From a checkpoint of a small transformer trained on Wikipedia: width 256.
Each number is 128 + 32 x the weight over the matrix's rms, rounded and kept within 0 to 255. Layers, rows and columns count from 0.

# layer 5 MLP down (transposed), 1024x256, rms 0.0744, rows 781-807, columns 0-127
[[113 155 148 140 105 112 165 197  56 214  64  98 138 151 127 129  98 101 169 103 125 194 129  94  70 184 160 108  54 109 120 164 144 128 119 133 104 104 114 104 192  66  96  82 159 132 155 117 201 143 184  87 141 181 122  88  97 124 135 176 135  94 136 127 150 148  62 159  89 141  94 141 164 106 102 148 128  90 111 150 117 128 131  84 150  82 119 147 148 159 188 146 112 156 121  72  85 153 197 156 161 102  72 101  85 129 121 119  76  79 125 145 128 125  65 123 154  93  72 151  99 141 133 151 188 173  87 129]
 [101  84  94 190 156 127 118 179 173 163 149 130 115 148 122 110 140 167 167 136 165 173  77 145 112  41 151 102 132  81 153  89 178 140 122 134 125 139 103  77 127  94 127 112 114 152 121  90 164 132 155 136 131 123 153 146 153 180  98 129 158 125  32  50 126 123 137 131 112 112 128  94  90 107 148  99 130 130 131 138 199 175 144 146 118 155 135 139  85  80 177 119 127 139 136 135 107 164 135 114 106 163 132 109 173  74 118 154 133 117 123 145 173  66 145  80 168 119 137 143 213 151  75 100 101 155 128 158]
 [157 112 109  87 122 113 136 145  99 140 115 101 113 181 123 130 176 185 145 113  82 153 141  97 115 168 142 193  94 149 151 161 155 123 119 111 126 146 118 138 156 139 138 149 106 109 171  99 119 106  76  96 182 113 131 106 168 135 130 105 134 137 154  91 103  69 139 144 143 122 140 155 118 117 179 158 160 154 112 155 135  88 112 116 146 119 151 164 158 163 135 124 140 146  80 150 151  94 174 144 168 127 156 126 129  86 105 138 145 144 155  82  65 176 133  15 191 191 161  88 193  95 114 121 145 137 120 144]
 [ 95 142 133 142  99 119 137 122 160 140 110 104 144 154 113 159  98 135  85 149 159 161 117  93 123  79  64 113 164 115 135  96  94  95 124 160  90  88 141 128  79 155 119 156 110 163 162 124 166 150 137 128 133 173 142 103  82  47 149 167  96  98 161 119  79 159 133  86  86 163 145  91 165 119 123 141 118 190 122 114  98 124  52 150 144 180 154 121  87  78 135  85 115 140 175 127 153 122 163 113 159 123 101 114 111 192 136 162  62 162  83  99 117 140 193  87 124 167  69 115 178  99 142 124  99 174  76 106]
 [ 61  59 121 150 118 136  98 137 127 164 115  93 169 111 133 113 169 148 117 130  85 130 109 194 141 132 112 164  98 151 194 139 170 135 110 161  93 101  65 164 153 133 103 175 116 157  68  95  87 160 105 136 156 160 135 164 121  95 158  91 141  62 150 185 129 177 109 154 174 142 160  93 118  81 116  98 161 134 140  72  95 112 114 126 107 139 116  89 136 146  96 165 143 138 119  95 130 131  62 148 163 101 145 155 110 138 114 120  69  70 153 100 145 185  85 105 129  88 188  44 102 119 187 189 148 183 126  70]
 [111 132 110 102 110  93 103 139 179  77 148  72 135 129  76 141  67 153 200 153 103 120 148 134  79 121  96 106 156 119 163 104 158 126 126 192 105 191 123 148  81 134 150 118  84 132 130 120 112 166 115  98 121 141 132 137 160 134 151 131  90 121 150 123 113  33 211 127 103 117 133 132 106 178 124  94 153 156  27 147 140 165 141 132 145 162 101 107  90 131 119 192 125 136 167  96 164 112 180 106 163 186 133 100 193 133 119 139 119  83  96 142 108 140 125 101 128 181 109 151 112 176 147 142 139 136 124  68]
 [141  97 120 106 114 144 126 137 140 138 218 138  81 165  69 131 151 149 161  95 136 162 116  69  97  42 226 200 155 113 146 124 124 127 154 161  60 134 103 137 113 154 105 166  42  77 158  94 115 135 123 130 135 162 145 111 117 157 123 105 133 146 152  68  96 113 149  88  93  82  89 108 131  60  93 212 125 138 146 120 185 162  97 130 120 126 180 199 143  94 137 160 152 133 164 123 120  65 129 110  77 156 109 167 155  82 136 134 152 175 154  84 116 112 133 132 122 123 191  45 108 148 122 137 170 130  99 124]
 [159 166  94 185  89 143 153  87 145 106 160 195 128 119 127  70 179 181 172 125  79  64  94 115 185 101  73  89 186 123 128 159 115 117 161 185 151  75 124 117 105 127 139 164 111 136  70 177 134 124 210 146 151 137  63  70 203 144 116 124  48 178 117 140  52 135 129 149 137 134 175 146 103 118  68  96  91  71 154 128 131 106 150 128 116 103 135 105  82 110 118  79 162 109 163  90 110 128 124 192 123 109  92 155 120  92 145 160 137 138 168 143 110 105 121 149 104 156 137 120  69  39 115 111 122 106 188 112]
 [150 139 140 135  76 143  96  99 140 112 132 144 130 154 115  93 148 148 120 167 124 101 157 161 119 151 138 127  88  63  93  94 148  59  82 101 118 107 146 103 131 126 127 120 170 152  84 108 182  85 168 139  98 128 130  83 170 170 148 187 124 131 110 151 189 129  98  88 172 116  84  87 141 106 124 138  80 127 110 115 133  81 144 102 136 113 127 105  93 105 167  82 105 183  91 112 118 137 114 152 120 126  95 155  91 112 111 106  71 102 194 102 141 121  83 129  67 200 125 152  90  89 184 151 119 118 128 129]
 [142 126 188 115 103 197 135 118 112 141 118 113 143 132 114  98  91 144 105 132 128 125 110 132 144  73 103 112 107 113 126  91 145 140 111 135  49 110  81 158 110  89 175 118 152  57 159 137 131 126 117 131 127 126 114 112 123 157 140 180 103 103 110 163 196 135 153 104 123 172 147  77 123 159 152  60 124 124 151 121 104 176  92 144  47 141  75  96  92 126 145 119 121 115 152 142 113 102  84 184 157 116 161 119 108 125 154 139 176 117 128 119 157 155 103 206 117  98  40 129 146 105 128  73  97 152 132 126]
 [ 95  95  99 133 129 146 146 133 143 141  96 120 146 105  73 111 115  59 159 100 146  57 143 149 168 180 127 120 159 123 107 113 116 129 165 155 101  98 106  81 143 163 141  90 128  75 160  99 131 129 180 178 136 127 150 105 185 128 122 120 184 190 143 107 114 158  58 157 129 127 114  70 125  78 183 121  99 111  68 109 120 195 112 134 139  79  75 138 102 158 141 194 174 110 174 172 132  86  44 107 170 175  99 139 134  94 130 106  91  86 155 157 171 133 116 114  74  97 139 131  52 131 143  83 161 133  92 177]
 [112  89 120 115 153 101 128 137 133 147 105 119 140  91 146  87 110 138 104 163 156 212 126 184 125 166 100 153 144 138 102 185 190 184 187  90  68 121  66 155 156 113 152 146 107 185 148 174  97  47 165 136 101 166 100 126 112  69 148 139 147 111 115 119 139  52 104 158 178 133 126 145 177 103 172 143  66 115 108 167 173 166 186  91 109 136 126  90  77  93 119 160  87 113 151  66 132 100 150  88 128 173  78 148 112 153  94 152 103 111 125 112  98 184  87 110 160 154  97 102 155 151 105 129 134 145  61 102]
 [130 114 116 148 127  97  68 126 190 129 141 119 124  88  86 108 131  86 108 235 188 170 125 223 130  99 138 144 182 133 123  69 128  63 154 126  59 115 124 135 107  68 102  86 206 136 102 119  84  70 162 100  79 171  84  93 170 102 133 149 125 144  82 101 187 132 121 100 114 176 114 158 109 114 110 103 139 108 108 106  87 156 147 101 157 111 120 110 127 165 109 112 142 140 132  65 182 160 111 138 155  63 126  97 123 106 154 122 142 182 169 157  65 163 148 166 114 130 133  86 161 121 140  78  84 167 134 138]
 [125 127 152  93 100 162 138  79 166 108 170  61 105 121 129 137 108  77 139 120  60 167 158 170  58 158 142 177 131 145 104 155  92 138 129 174  81 128  98 117 143 125 132 166 172 107 109  79 160 142  86 108 155  99 122  84  19 120  87 173 173 158 158 106  38  64 130 136 129  56 166  57 131 121 150  85 116 147 123  83 126  93 127 157 159 165 169 128 177 134 160 129 133 101  89 147 116 189 167 153 143  89  79 117 135 100 137 139  79 136 142 115 125 177 105  52 138 188 207 123 130 115 123 105 161 106 133 128]
 [101 175 174 138 141  92 112 117 135 108 109 126  97 110 139 135 183  94 149 125 140 157 150 134  75 112 148 155  90  84 107 146  66 190  88 114 136 132 126 110 158 143 151 138  70 116 109  59  51  80  89 132 139  96 141  99 156 173 237 128 148  63  86 169 120 137 125  66  98 110 105 129 164 172 109 110 107 105  75 142 126 123 154  82  72  98  90  80 101 104 151 134 191 101 160 157 104  74 137  98  52 152 139 118  97 166 159 143 114 167 136 159 132 127 110 115  47 116 148 159 146 150 183 197 102 131 110 101]
 [124 102 113 116 126  91 115 131 154 103 161 104 127 105 162 182 149 156 138  99 129 157 121 153  82 141 106 209 102 180 126 103 120 146 180 206 108  65 159 104 115 115  82  92  69 127 129  73  84 195  99 119 123 113 182 123 104  95 107 177 138 136 133 113 129  73  89 105 140 158  76 133 144 113  62  61 167 126  89  94 102 128 110 108 177  96 137 121 123  74 134  79 133 154 117  77 156  96 151  67 122 137 184 168 118 191  91  98 121 152  24  59 153 120 118  68 167 148 138 107  84 146 117  84 131 146 216  75]
 [155 144 116 134 151  69 149 148 144 154 179 106 127 175 156 159 161 124  91 182 134  85 169 178 159 117 124 158 130 111 159  63  77 138 173 151 106 170 135 136 142 117 166 167  33 180 122 186  89 162 145 168 148  77 114  77 164 166 118 142  93 135  92 128 138  95 146 149 108 130 131  82 118 141 113 114 167 129 140 183 133  86  92  77 120 182 140 174 127 136 148 162 129 125 142 150 134 101 162 154 133 178 148 107 162 122  94  90 110 183 140 136 148 131 160 105 150 101  60 153  56 136 132 178 117  58 133 132]
 [125 155  87 132 133 151  76 148 123 108 151 175 125  92 161 105 129  66 141 129 159 143 106 138 136 102 115 132 145  87 167 131 143 120  82 103 104 106 157 167 106  54 129 140 112 143 148 137 129  72 130 141 130  73 108 159  69 106 139 164 207 123 109 159 113 156  96 120  77  94 157 140 132 115  98 134  70 124 118  85 171 156 154 145 146 128 137 106  86  91 139  96 152 126 104  99  92 136 200 129 159 127  93  28 166 191 134 125 124 108 105  99  82 148 182 106 165 108 147 228 163 165 101 137 164 145 158 181]
 [177 168 112 140 122 133  96 109  90 137 154 123 190  84  60 102 133 130 149 134 149 109 114 103  77 129 122  68 128 110 190 116  63 132  85 152 124  90  87  74 113 112 113 151 130 183  68  77 151 119 117 133 130 119 126 104 102 145 105 129 162 142 153  81 111  95 136 117 123  92 145 118 155 119 109 109 135 128 108 109 102 160 144 104 158  64 114 139  95 140  78 101 179 135 128  90 151  60 136 176 140 146 149 148 242 168 162  72 121  47 102 108 136 107 103  92 125 127 201  96 159 106 135 173 137 130 124 142]
 [155 180 151 133 109 132 151 109 128 128 142  73 105 102 141 169 124 144 195  93 135  74 136 166 150 118  79 148  75  97 113 124 124 131 147 116 100  72 135  99 111  67 142 140 134 143 149 170 135  90 109 139 118 163 135 111 143 146 114  99 103 127 134 107 101  87 183 133 116 140  70 157 119 165  44 102 145  52 155 143 124 137 104 162 142 132 178  93 112 125 136 113 128 112 141 113 114 125 171 167 139 122 149 120 118  95 112  16 123 141 127  67 141  77 141 101 144 133 151 113  66 156 157 114 116 152 139 114]
 [126 193 160 172 118 165 111 154  65  98  84 109 164 122  98  94 129 197 111 144 142  83 160  70 115  90 146 179 155 193 164  97 105  92  69  92 139 154 113  94 171 122 147 146 112 149 148  93 144  91 176 165 134  93 113 117 129 106  73 157 157 136 197 139 118 129 203 142 157 103 105 201 131 143 168 103 112  87 179  94 111 109 143 141 114 134  93 155  86 133 153 176  68 124 154 106 141 130 152 113 111 120 101 156 136 106 122 100 107 109 111 129 139  94 119 132 122 111 150  54  92 162 100 135 112 151 111 132]
 [132 126 137 146 106 129 126 119 118 162 115  96 158 144 130 128 120 122 173 125  95 157 170 100 123 129 104 110  61 160 171 139 136 135 128 111 119 112 112 161 119 171 130 168 123 101  83 143 141 147 146  44 117 154 112 117  87 108 142 178  74 126 159 140  94 124 216 133 102 130 178 205 119 161 135 123  72 149 130  83 116 182 193 136  84 134 121 101 175 186 120 138 146 161 150 101  90 124  92  59 127 117 131 171 101 111 185 102 114 158 162 127 101 144  89 132 148 112 113 139 108 116 102 144  99  72 105 107]
 [155 128 131 131 155 138 157 147 124  69 126 135 130 183 173 160 126 130 162 136  88  90 155  70 119 126 173 132 129  95 152 113  85 183 122 136 111  82 151 170 178 109 106 105 199 113  93 152  87 150  74 134 101 129  87 100 157 124 151 153 130 161 144 131 135 121 159  97 124 191 170 138 115 143 147 101 112 123 112 119  87 122 168  96 106 118  88 102 156 170 172 170 152 128 100 140 125 131 100 132 142  86 115 135 148  92 117 144 102  99 127 115  94 130  94 100 140  92  51 104  79  95 116  56 112 133 135 148]
 [205 101 119 172  96 172 103 147 120 141 174 190 123 157 111 149 128 152 107  89 155  99 132 120 135 140 113 193  87 163 127 180 156 130 134  79 123 111 115 152 117 133 130 142 124 152 128 159  96  83 146 115 133  95  40 104 138 144 147  49 106  60  76 124  73 118 115 128 105 142 124 169 148  97 133 104 102 108 154 131 183  87 114  85 157 144 138 124 104  94 116 159 149 125 119 103 122 115 201  85 129 139  23 106 132 124 116 126 124 153 108 102 143 107 137 107 143 140 131 161 151  98 138 103 173 140  61 125]
 [100 120 181  96  76 147 161  84  89 160  77  94 146 141 153 161 139 148 193 114 164 117 131 105 137 131 109  88 150  90 147 147 125 148 101 124 192 148 103 131 126  94 126 104 161  94 188 127 149 106  87 125 129 160  97 105  80 148  70 145 121 145  89 136 117 127 135 132  94 117 124 133 113 169 117 111  81 122  94 118 118 106  94 146 160 129 111  82 104 133 109 142 127  68 111  86 117 104  96 100  73 116 125 120 179 157 168 170 125 138 129 167 112 159 125 148 167  89 114 146 172 104 115 182 113 160 108 142]
 [130 119 162 131  91 171 134 128  96 196  66 136 112 129 114 105 106 177 119 166 132 129 102  89 147 126 138 104 118 116 119 126 133 104 147 126 144 142 122 124 143 151 129  77 123 137 165 113 131 134 147 147  72 150 149  97 123 127 156 124  60 131 142 169 114  99 141 117 153 136 133  86 141 124 125 160 134 126 145 121 108 120 115 102 150 106 156 116 162 150 118 181 143 160 187 147 138 152 115 134 134 144 104 127 111 115  94 143 140 112 101 106 179 152  86 128 122 131   0 100 189 107 122  98 144  83  83 119]
 [118 140 118  90 101 125 130 139 141 173 119 159 158 132 141 112 111 120 171 110  88 148  93 102 142 187 125 128 162 118 189 125 142  73 193 166 173  81 159 118 105 137 195 125 144  93 125 115 139 121 110 110 119 129 125  80 174 135 149  89  72 110  41 170 118 162 170 149 182 115 147 138 132  76  92 139 156 125 125 134 126 132 150 140  89 113 130 128 150 134 164 184  90 202  89 154  97 151 120 150 116 156 123 138 120  87  88 107 109 158 145 123  92 114 103 121 167  95  84 132 114  74 127 149  93  91  56 135]]
# layer 5 MLP up, 1024x256, rms 0.0828, rows 782-808, columns 0-127
[[131 144 116 124 160  90 133 106 124 167 157 147  82 143 123 122 124 142 145 125 103 126 106 110 151 139 112 119 171 124 123  98 106 139 101 131 106 126 145 117 128 112 124 104 182 162 100 138  95 121 106 178 100 174 100 129 127  77 113  90  81 127 116 110 168 123  72 148 141 140 133 113 100 214 113 135 131 150  95 126  94 174 113 131 111  71 160  89 106 174 103  98 178  93 181 125 131 132 142 131 121 171 158  81 118 128  55 141 126 138 101 116 112 155 147 114 142 103 113 109 155 175 154 130 121 122 120  79]
 [109  76  70 210 234 129 137 169 115 133 118 140 152 124  79 112 135 137  87  89 125 164  78  99 158 154 123  78 127  58 125 152 141 114 133 112 113  96 120  90 137 155 108 135 199 112  83 127 115 143 109 105  63 120  92 111 131 107  91 107 141 123 149 135  95 133 134 108 152 174  80  86 155 103 148  92 146  60 109 123 158 169 148 110 125 157 112  56  66 160 120 137 169 169 105 140 173 164 104 134 136 160  94 129 161 129  84 149 145  71  91 130 139 128 181 131 129  73 103 110 156 146 103 135 162 105 101 134]
 [166 151 138 137 146 143 124  82 116 103 121 137 112 129 131 154 111 124 131  91 113 181 159  91  92 136 179 142 107 134  76 181 148 126 144 122 119 148 151 179  52 156 112 133 156 179 101 142 146 154  43 129 134 126  57 168 158  89 115 145  44 117 140 112 100 157 193 130 112 131 145 144 151 136  98 109 157 173 173 150  44 169 133 152 131 103 126 196 116  77 135 117 114 131 191 120 182  93 103 168 173 141 166  41 119 114 155 110 153 142 136 124 115  96 121 117 111 183 123 113 118 131  92 114 155 178 103 144]
 [158 108  90 136 164 156 114 137 169 145 131  98 151 139 116 126 121 117 130  72 158 129 145 159 121 162 152 118 114 146 138 114 115  80 104 147 121 130 184 140 130 192 120 116 143 126 111  54 155  76 148 110 118 152 207 117 158 146 114 167 117 157 126  55 104 139 139 120 188 116 151 135 123  94 108  88 127  83 141 129  78 170 142 108 106 110  84 104 111 140  99 122 143 173 142 168 166 128  70 129 139  96 160 101 172 118 111 118  71 161 162 110  81 106 107 121 143 101 140 108 125 124 163  98 147 161  69 122]
 [ 76 148 117 138 141  88 101 130 162 159 145 114  92 140 152 146 151 129 153 113  84 141 172 163  96 172  59  84  90 107 164  90 100 106 138 113  95  92 146  90  44  73 126 149 128 198 156  97 132 165 126  92 139 182 111 160 153 116 168 167  69 132 208  82 118  85 179 116 201 140 108 125  89 176 146 117 169 105  93 161 118 155 176 127 109 105 134 127 112 179  99 148 156 175 117  69 141  30 181  62 168 174 124 147 177 112  82 145  92 139  90 139 105 200 141 135 155 137 117 245 108 177 136 168 154 153 141 112]
 [135 146 115 101 212 112 138 121 118 154  75  80  87 162 126 155 152 134 101 115 116 117 150 107 195  80 144 168 138  90 159 121 100 145 158 162 130 164 112 153  92 118  93  37  80  84  97  98  83 110  69 168 147 178 123 165 141 109 175  95  90 123  94 110  89  78 100 208 115 169  74  79 108 121 134 158 191 150  95  82 158 170 117 121 140  75 152 173 180 154 160 119 173 150 145 105 129 137  58 144  98 103 107 122 163 141 161 135 161 133 111 139 169  84 169 169 162 155 197 124 110 149 148 112 143 135  84 125]
 [118 174 120 122 120 112 102 161 107  86 138 177 120  92  95 146 206 138 187  72 117 101  82 149 139 167 192  83 150 103 156 116 119  60 140 130 110  88 190  94  99  96 116 169 186 171 203 171 218 123 162  78 156 124  91 126 189 124 143  96  41 202 128 177 153 126 107 155 127 135 126 184  89 123 147 100 223 110 161 198 124 148 187  79  94  68 115 149  75 108 113 126 164 106 136 134 186 160  92  96 135 137  76 159 100 134  64 144 144 146 163 139 117  72 143 143  85 171  91 167  79  94 141  65 151 146 143 155]
 [121  83 128 152 113  91  67 151 165 129 125 142 101 109 157  93 162  86 138 156 143 171 145 117 166 134 135 163 106 112 114 115 173 119 118  87  79  84 106 109  99  39 145  82  80 130 126 159 178 112 151  85 100 189 177 164 163 121 119 144 132 128 195 132 127 129 121 132 137 124  59 154  98 133 152 163 126 167  86 108 131 139 169 149 123 148 123 165 102 101 107 135 108 141 131 165 163 117 153 118 133 185  69  92 143  94  70 134 127 114 113  86 119 160 110 148 118 194 199 175 108 124 148 143 152 122 106 144]
 [142 152  87 169 122 121 166 126 132 131 155 130  85 175 121  94 126 167 101  89 107 162 161  80 132  65 125  66  80 111 143 141 147  84 136 169  60 124 140 160 107 149 164 124 166 125 141 136 133 115 102 103 101 112 114 107 129  72 150 186 148 118 112 115 141 112  86  95 130  85 135 104 170 127 157 145 127 155 124 130 190 128 126 129  86 122 106 118 162 110 146  49 138 119 111 108 122 162 141 154 111 120 119 137 186 118 144 163  94 174 126 138 188 154 147 134  70 107  86 123 147 122 116 164  96 124 125 204]
 [125 138 156 131 152  82 106  79 139 114 194 130 165 186 138  99 108  80 121 141  93 114 123 150 109  55 111 112 108 113 149 116 123 119 129  75  88 174 186 191  88 165 154 178 183 159 101 143  88 159 163  63  93 118 136 137 121 141 129 112 104 115 125   2 133 178 157  90 118  93 102 125 156 141 116  98 159 126 183 141 136 108 129 118 140 132 107  87 141  95  97  76 175  85  61  85 110 143 161  95 130 130 153 182 137 130 142 126 206 135 138 129 101 105 137 157 116 128 123 110  72 167 119 123 111 133 123  77]
 [ 36 110 110 136 140 113 158 161 130 164 163 159 125  94 172 118 102 162 107 149 143 118 102 113 119 147  92 106 181 132 173 133 176 127 126 110  93 138 132 162 114  66 141 107 137 132  92 185 183 111  27  92 157 187 147 192 173 143 136 133 176 165 139  86 124  86 139 162 148  83 121 142 105  92 163 147 143 138 126 193 138  97  83 135 120 119 101  92 111  86 132  91 120  52 145 116 113  77 165 110 171 131 140 171 110 124 100  90 111 117 176  98 156 144 148 120  72  85 140 120 112 156 123 103 127 122  89  75]
 [141  96 123 152 133 137 106  93 169 112 117 139 147 136 170 134 162 164 121 149 187 151 128 115 130 169 157 139 152  96 109 117 152  99 148 143 104 127 129 208 129 110 108 116 133 114 124 135  43 111 139 137 137 168  82 166 126 132 151 105 148 131 164  95 192  48 145 146 149 150 101  76 140 142 166 123 173 157 188 135 143 210 126 194 196 129 103 176 111 150  54 113 121  85  90 141 122  86 173 129 140 161 148 123 124 192 121 154 109 119  91 132 151 114 139 139 132 136 166 109  91 123 153  86  98 177  73  92]
 [108 153 106 152 115 107 136 114 132 129 193 121 113 140 123 117 103 138  93 114 101 120 140 137  93 149 166 164  88 146 108 145 159  36 163 134 121  68 190  50  82 183 139 214 229 133 126 167 171 128  64  70 174 138 133 156 102 118 169 170 127  77 169  78  88 124 143 104 122 113 146  52 106 123 157  85 209 163 163 161  82 151 120 175 129 138 154  85 182 164  92 100  91 140 136 130 117 142  94 117 155 138  73 157 132  75 166 158 130 195 192 107 108 229 133 167 164 152 183 153  64 146 136  70 170 194 114 176]
 [105  98 164 194 137 105  87  76 151 158 138 151 134 111 117 173 121 155 130 143 163 171 104 161 134 104  97  91 132  78 116 131 143 141 136 118 106 136 115 128 165  87 118 135 109 175 134 137 129 141  90 110 128 135 118 192 183 177 137 132  67 128 163 116 193  79  71 157 143 105  58  73 136 124 132 139 168 116 143  72 152 158 156 105 134 119 108 194 114 159 137 129 131  78 135 121 104  78  84  46 146 187 114 176 122 154 104 136 193 117 104  70 135 175 143 147  87  97 146 151 109 117 144 109 167 177 158  97]
 [109  83 134 106 120  82 114 138 150 123 150 143  70  91 219 145 186 104 103 110 137 177 104 114 114 130 107 182  51  92 108 122 104 116 197 118  59  52 125 143 126  87 109  79 102  98 105 143 130 143 121  78 146 128 108 170 115 133  80 119  94 200 142 110 184  80 113 131 178  84  93 152 128 108  78  83 233 172 132 122 171 119 135 153 187 150 127 169 126 120 118  68 155  86 141  69 183 157  95  47  50 156 190 105 132 145 105 185 166 100  99  54 130 136 160 115 175 104  72 101 105 146  65  88 178 178  95  97]
 [ 89 117 115 149 115 132 140 161 153 156 133 134 128 121 142 116 128 125 141 119 164 135 160 162 172 175 100 107 110 135 137  92 144 120 118  89  53  78 167 105 121 105 108 149 135 150 179 149 136 106 132 135  78 128 193 192 180  95 109 136  78 146  92 144 139  75 143  94 131 116 113 141  82 153 140 170 170  98 147 124 102 116 147 144 149 123 105 110  96 161  96  92  90 105 173 107 105 157 124 113 159  95 157 109 152 110 139 136 172 174 117  83 159 173 148 136 143 110 125 176  94 144  72  97 178  97 129 122]
 [ 99 144 102 142 112  66  90 141 156 128 133 124  19 139 140 167  95 100 161 105 157  51 112  66 108 149 122 169 102  96 186 162 111 127 143 105 117 101 160 132  87 121 139 118  98 165 136 133 160  74 113 158 128 163 178 119 155 102 118 118 142 148 163 126 108 209  99 125 165  72 137 132 127 135 171 220 148 154 126 140 199 142 151 158 156 125 155 109 103 186 189 104 156 167 140 104 117 140 146  60  81 195  74 176 160 128 100 208  77 113  85 159 142 125 121 114 174 152 105 107 111 141 121 176  91 131  76  72]
 [132 186  89 151 124 103 168 114 121 152  95 110 119 155  82 126 192 149 173 135 167 148 120 117 116 112 156 141 102 114 172 144  81 127 123  88 127 140 148 183  77 181 102 187 167 156 132  94 153 109  68 143 163 154 180 120 132  43 150 166 128 139 121 146 106  99  96 110 160 126  80 121 116 155 135  81 120 106  83 165 104 158 114 127 206  79  98 121 172 156  78 126 133 171 121  83 114 122 152 114  93 138 119  65 154 160 173 161 111 146 107 130 116 140 160 119 172 206 144 146 132 126  89 153 140 150 141 158]
 [110 153 137 110 152 104 156 152 124 154 128 118  67  95 196 175 132  58 130  86 144 130 211 123 112 116 173 141  68 170  92 100 168 133 103  96  93  89 113 169 146 115 220 124 103 204 122 174 126 154 126 120 139 151 171 120 124 143 139  82 136  74  96  89 137 155 183 103  89 106 109 131 106 176 113 217 108 102  91 164 111 143 169 171 161 106 141 134 132 170 129  71 174 110 192  85 104 148 184 100 154 114 141 100 138 145 163 121  98 151  94  89 132 137 133 133 154 131 135 122 128 107 148  99 128  93 134 137]
 [116 143 131 111 145 121 136  88 116 145 150 163  83 103 124 165  69  92 130  62 111  70  88 114 128 124 114 101  93 121  52 162 152 140  94  88 103 106 149 116 156  93 180 174 153 137 205 177 132  99  98 103 197 113 101 133 134 105 161 165  34 108 129 134 142 180 158 176 183 128 111 158  79 157 115 105 141 109 185 141 146 138 177 145 148 149 149 213 114 131 133 125  69 123 127 122 111 185  72 128  89 133 150  88 132 116 111 107 158 129  51 116 150  80 105 135 159 120 152 110  22 101 119 182 157 131 100  82]
 [151 126 116 125 125 111 158 150 123 166 142 147 131 173 116  87 122 207 131 125  80 140  87 127 125  74  94 107  62 121 179 110  59  69 160 160 100 121 100  90 152  78 126 145 169  98 168 112 146  90 113  59 135 147  99 140 157 148 153 111 122 143 175 129 122  63 112 152 138 131  81 131 145 139 102 122 155  90 160 106 116 142 111 120 104  83  83 143 156 172  51 143  76 125 149 132 109 144 138 101 180 127 122 123 137 130  84 128 129 157 139 100 145 143 112 165 129 109 114 120 130 154 132  77 178 131  59 130]
 [ 68  97 141 171 128 168 144 136 127 125 159  96 130 128 106 121 107  81 104 137 154  40 183  96 181 135 111 160 129 129 121 116 132 158 158  91  75  73 141 138 115  87 119 109 127  92 115 152 151  55  67 153  80 129 110 158 167 142 119  99 144 109  68 121 146 128  64  81 151 150 135 172 113 103 172 101 134 159 105 104 183 151  91 120 178 144 174 112  64 143 130 132 117  88 136 108 180 127  94 132 117  94  87 192 121  85 131 119 131 125  80 147 156 166 123 137 171 103 113 158  75 105 138 160 130  90  89 144]
 [ 88 126 101 151 124 119 139 161 119 146 115  98 143 118 134 160 179 133 106  93  98 112  93  86 195 102 133 146  90 108 144 126 117 136 150 141  61 132  98 142 146  82 103 158  87  62 168 136 132  93 119 122 117 179 164 153 174  97 136 119 156  96 123 132  78 123 198 171 107 140  81 154 154 107 145 128 208 112  71 140  80 172 124 114 128 144 127 157 109 121  89 121 149  92 120  96 118 138  88 139 122  86 112 103 116 157 129 129 124 169 122  93 114 131 139 123 148 152 124 129  86 118 135 182 128 147 112  91]
 [127 138 135 127 142 127 133  96 207  51 156 135  94 123 103 127 166 140 174  98 151 120  96 150 103  99 145  89  97 104 161 146 109 144 110 184  80  61 138 145 142 175 109 135 159 192 121 137 123 122 130 151  86 108 164 130 160 182 189 148 116 117 109 121 133 154 155 110 146 138 150 125 128 109 181 118 155 155 154  85 161 180 136 111  94 148 145 118 155 120 170 121 121 188 123  90 163 152  97 129  59 119 120 158  79 127 130 123 127  95 121 120 131 109 130 128  68 103 141 103 132 110 160 166 111 125 140 167]
 [132 171 123 156 123 121 120 118 150  75 142 113 124 128 163 150 144 131 134  92 113  88 109 148 111 145 142 131 122  66 138 148 119 132 180 115  94  80 159 129 132 109 220  92 143  99 123 119 184  96 115 135 182 146 147 136 132 148 133 108 134 174 147 128 151 111  71 120 114  91  79 142 125 148 108 117 138 201 212 100 161 155 140 132 145 119 144 138 151 118 127 101 147  90 198 112 104 131 117 139 156 107 116 136 122 155  97 168  98 146 128 199 119 203 110 134 134 137 115 141 119 132 150 108 106 169  89 154]
 [ 50 156 132 148 142 146 130 100 161 119 102 109 152 175 131  92  98 168 129  87 120  86  87 131 142 115  97 162 154 122 157 113  93 148 178 150  60  99 116  81 110 155 176 190 196 168 115 110 186 118  98  59 112 127 120 114 145 129 185 118  97 157 151 157 124 148 145 127 149 135 110 164 115  54 165 125 152 151 106  72 113 121 165  55 106  45 161  99 149 104 136 102 123 133 100 113  93  75 148 192 151 146 148 110 120 146 116 182 145 117 108 109 122 139 132 133 114 147 101 125  66  84 131 170  85 159 110 171]
 [127 176 115 133 138   9 118 135 126 127 178 145  96 124 138 141 128  54  92  99 112 168 161  60 177 199 165 152 152 120 125 194 128 105 145 112 152  92 124 160  76 106 160 176 116 142 154 170 117  73 117 105 144 145  97 158 171  70  87 132 105 120  90 188 131 101 110 126 105 173 117 153 135 113 180 186 134 139 107  53 111 102 182  76 124 152 161  79 179 142 120  96  86  91  72 133 142 138 138 102  80 131 128 118 119 167 152 163 109 157  84 142 138 180 129 134 137 183 153 194  90 157  55 150 128 111 111 147]]